{"n_head": 2, "attn_scale": 0.177, "init_std_o": 0.0, "lr_mult_o": 3.0, "decay_shape": "pow", "final_lr_fraction": 0.0, "doc_mask": true, "steps": 11996}
Each number is 500 + 50 x the weight over its row's rms, rounded and kept within 0 to 999. Layers, rows and columns count from 0. Numbers have three digits each. The size before them is the row's rms in percent of the matrix's.

# down: layer 9 MLP down (transposed), 256x96, rms 0.274, rows 247-255, columns 0-95
# gate: layer 9 MLP gate, 256x96, rms 0.254, rows 248-255, columns 0-95
# up: layer 9 MLP up, 256x96, rms 0.24, rows 248-255, columns 0-95
down247 104:468463387401544547431590549496478495529511539513452491503467481439474564444581614507464493512589476434422503608463518486391521475573529526456581450488459527508421479488434516579439498475484540512458572504590525460547472464463507492561432464474579545427500485470502523444426426533484536473
gate248 108:536505480489560527554490432575548556588415528489582521471503538460436567509494574496512473558445526403507494471476498501437478428450557457480518398426588465601562509513416568484519414378511544476474484558474525596511532513482505512424437430572491478512487593547524525476485535483587538511
up248 102:463415565512609468521482462471515424523550370507459514589395487492539541534490468444487507579548485496520450438456567500445520437511504547456516531533502535477501560506474608444501549490369527548487559506384511534545487568547523444529505526533607508479485368556447499476445542494502529495
down248 106:456451545415585556464448555455551482523456412536576534535413437471487480520611557449551544552558491487476568420565493501322507521546465496452509516543551509541596508523437441478435484529464482495528576537481486525564526528546495465410444492523532416494450446552447445527522457474502470489
gate249 101:476502521518557458429419442520575491532503435473508382578411560472389495520501480518577484485466481463407554491474473487542469489484437497552463527593596429525550465478459472472569511535478460465538579531562423555497408438427508447487486548556523411513434496530451433479442568419509464527
up249 093:487548462444419560450499459536437572577507437518427494518474539508543424439514509464393552484527525483473537527521487463529434532515471530479433524528512467630517509573512480591486510445349507522502496462428518557498529527598533567439451488567533556534398474486399446434532456560516541544
down249 097:479487614487573515411449548494644384574555441481572509569524432543457519492529380524576403496484499442514540403504476468426542541502536469464584471499556412468497509502460441541553529535561519511502461486550480535531524444521504422525577532552491479451524481462524488458505463438556532543
gate250 102:529540570452583538483593465489467596532545572497542490538509478556500501540435584562511459479528530537444485456419481609477540593494493450494462599569428533585514589519518436431494511444547497454544495441404530455470551592518476446501393521561514507493489488506496471542491441554420448433
up250 093:496502457444389411560440488517508441476468489539496467560503493421406443466479436517471561484383530525459486529501550451589432434470418581578460583548472459463445461401561465525464544473437514535475471515521410397486512572458539476506495494558535505530563486526540474487465573485411559530
down250 090:579464493457512499392530465505457464528537545498482577467518575452609416409571507497541395514480547498524491387532473555557484556477573468546463417451594469517501542405447501459479482500472411561483483507539501435455579470492505562548468517528385510530459577507443478424506476569515470471
gate251 102:460492524487442487484429433607458491492539548472522394480480417509511554454420537472495511489549487499396494509536481522460447490467543571494470437513506487406521456422479415546489433441470472435556466537558430620483472507456578456497567554438410512474538453445475492519533522494405356499
up251 101:430486560481461463568442428538426542541483576510618570474510491552407448512515516566508563534519483537408456476473482545487505464479630595539528548508474519517606387452530471498542504494401443481555516542498378454480540547465551503503467487492491509511453486532451466468476545595562482580
down251 096:574525505501453476524534427403488456440550515568557487590575588436509473436518539470463477493554410491542472526494403513396510483423461590481552518552467558466476511507510508448459517533605537430557463564430535467492451484384592505549475576526569507529576545441529549526499456446484504480
gate252 102:534462561464454421435569487441492497463600468513458573487517527493538587540432433484505478575500508509503377472447475505393561516595461449553543492475558427458524556579525550483472537472488506456453500501511514509442564597584515505473430455582460554462459595552432476508497446428576467533
up252 095:525539474565503583469569566525506625515466448465505444510579462444437533450524549460437425477420496514563529509592519540467460488430450571528548581464466467428466533469481514550505507547516501505465555406443580545500511476424559530421483493407525444504419474557540521523645542534470523472
down252 093:480545559482526464467490517515530466461629533521595419488444441490487629501389529427544423462530465500542522448567456496483364492471455448463459518510444510542485436457497444424415493553558474483504528482444506520539378486487600488524474415489483504487461547545517454488560534426544497567
gate253 094:452473508509544390476449466485582421382492437446430503555568452459499474475516435486488490558567563493483463541493513505492538460491465525530582470503519528514456586457529493480558418536563505521484504591501426454475546498454564527354491510549580390436460557522604544480465509473460515592
up253 097:469516533562450559508579464576531424490512447512484611464553612475540426523543507429544453461440548499476460534519403418415552420482573500488455408490571575503405517484469584490642582470499475498490551455475484511501431537561472545503512493554507525538449512502493523519578509469526465554
down253 094:437584406558444472519484453500481503522503444439566519526514461502458550517492525462492422487511407455525384577493537459491509503489513609497483525508556395529488454593530550528502527567331489485496457483482514486526549629569487500451492484551589478473471445456470547601437566475476490501
gate254 100:507492531491499501572415474500433538450572458407613476427380507521468485435530529497400490509563485497584490495540489454475547595530438562509557479495444481535529528415491404520566521561594469471535555512545475456519533470510472503536506476505541539491480479571564490535413455619625477490
up254 103:433566455462505553632472511594510529512439451539445472534545588483568565531489528434544580504469450537546466454464506546466476471535543524510492388497463535536395522522506601461508395428503463528507455502429533489559529454480371409459579567493506459468501468464480520445553474473479489425
down254 102:463576515530529386572451478448548589453462528609492542504542524519479474507413440501563490570406399506456532421479456539545458447461508492455579501535543561389547501506565485463522524466470485457498462549502512546399437511521437502588510564499464530458412513541499469584414453505540447531
gate255 106:429485423499568522524441480477469552478549618529517526470457487437488531509416486508469420586460512524533513465509574500581593549482486504474550468520469563492527397425571462538514437410519512426477475622540536439515475606471509528456414546524523510577427455555498457608424469509492502505
up255 101:435533476507486592478514449490548480557479541495484538552457475482525529599524486480536532432507457588505508566506482535446507379456481596521384563573478441477448571553536482386400495479537403504437583561394484441460467467520495540502577506489498558532471519532480456527557559477457583536
down255 098:564537528462491538450495499482496298377528473453483564460467540499443515579483504574459558482432525499424500463448529478497452537443436517520413483499546569467422509505511563527526532568529519577538484524471437524520512543480478396561483456550439460545513483564479627524457526452470491427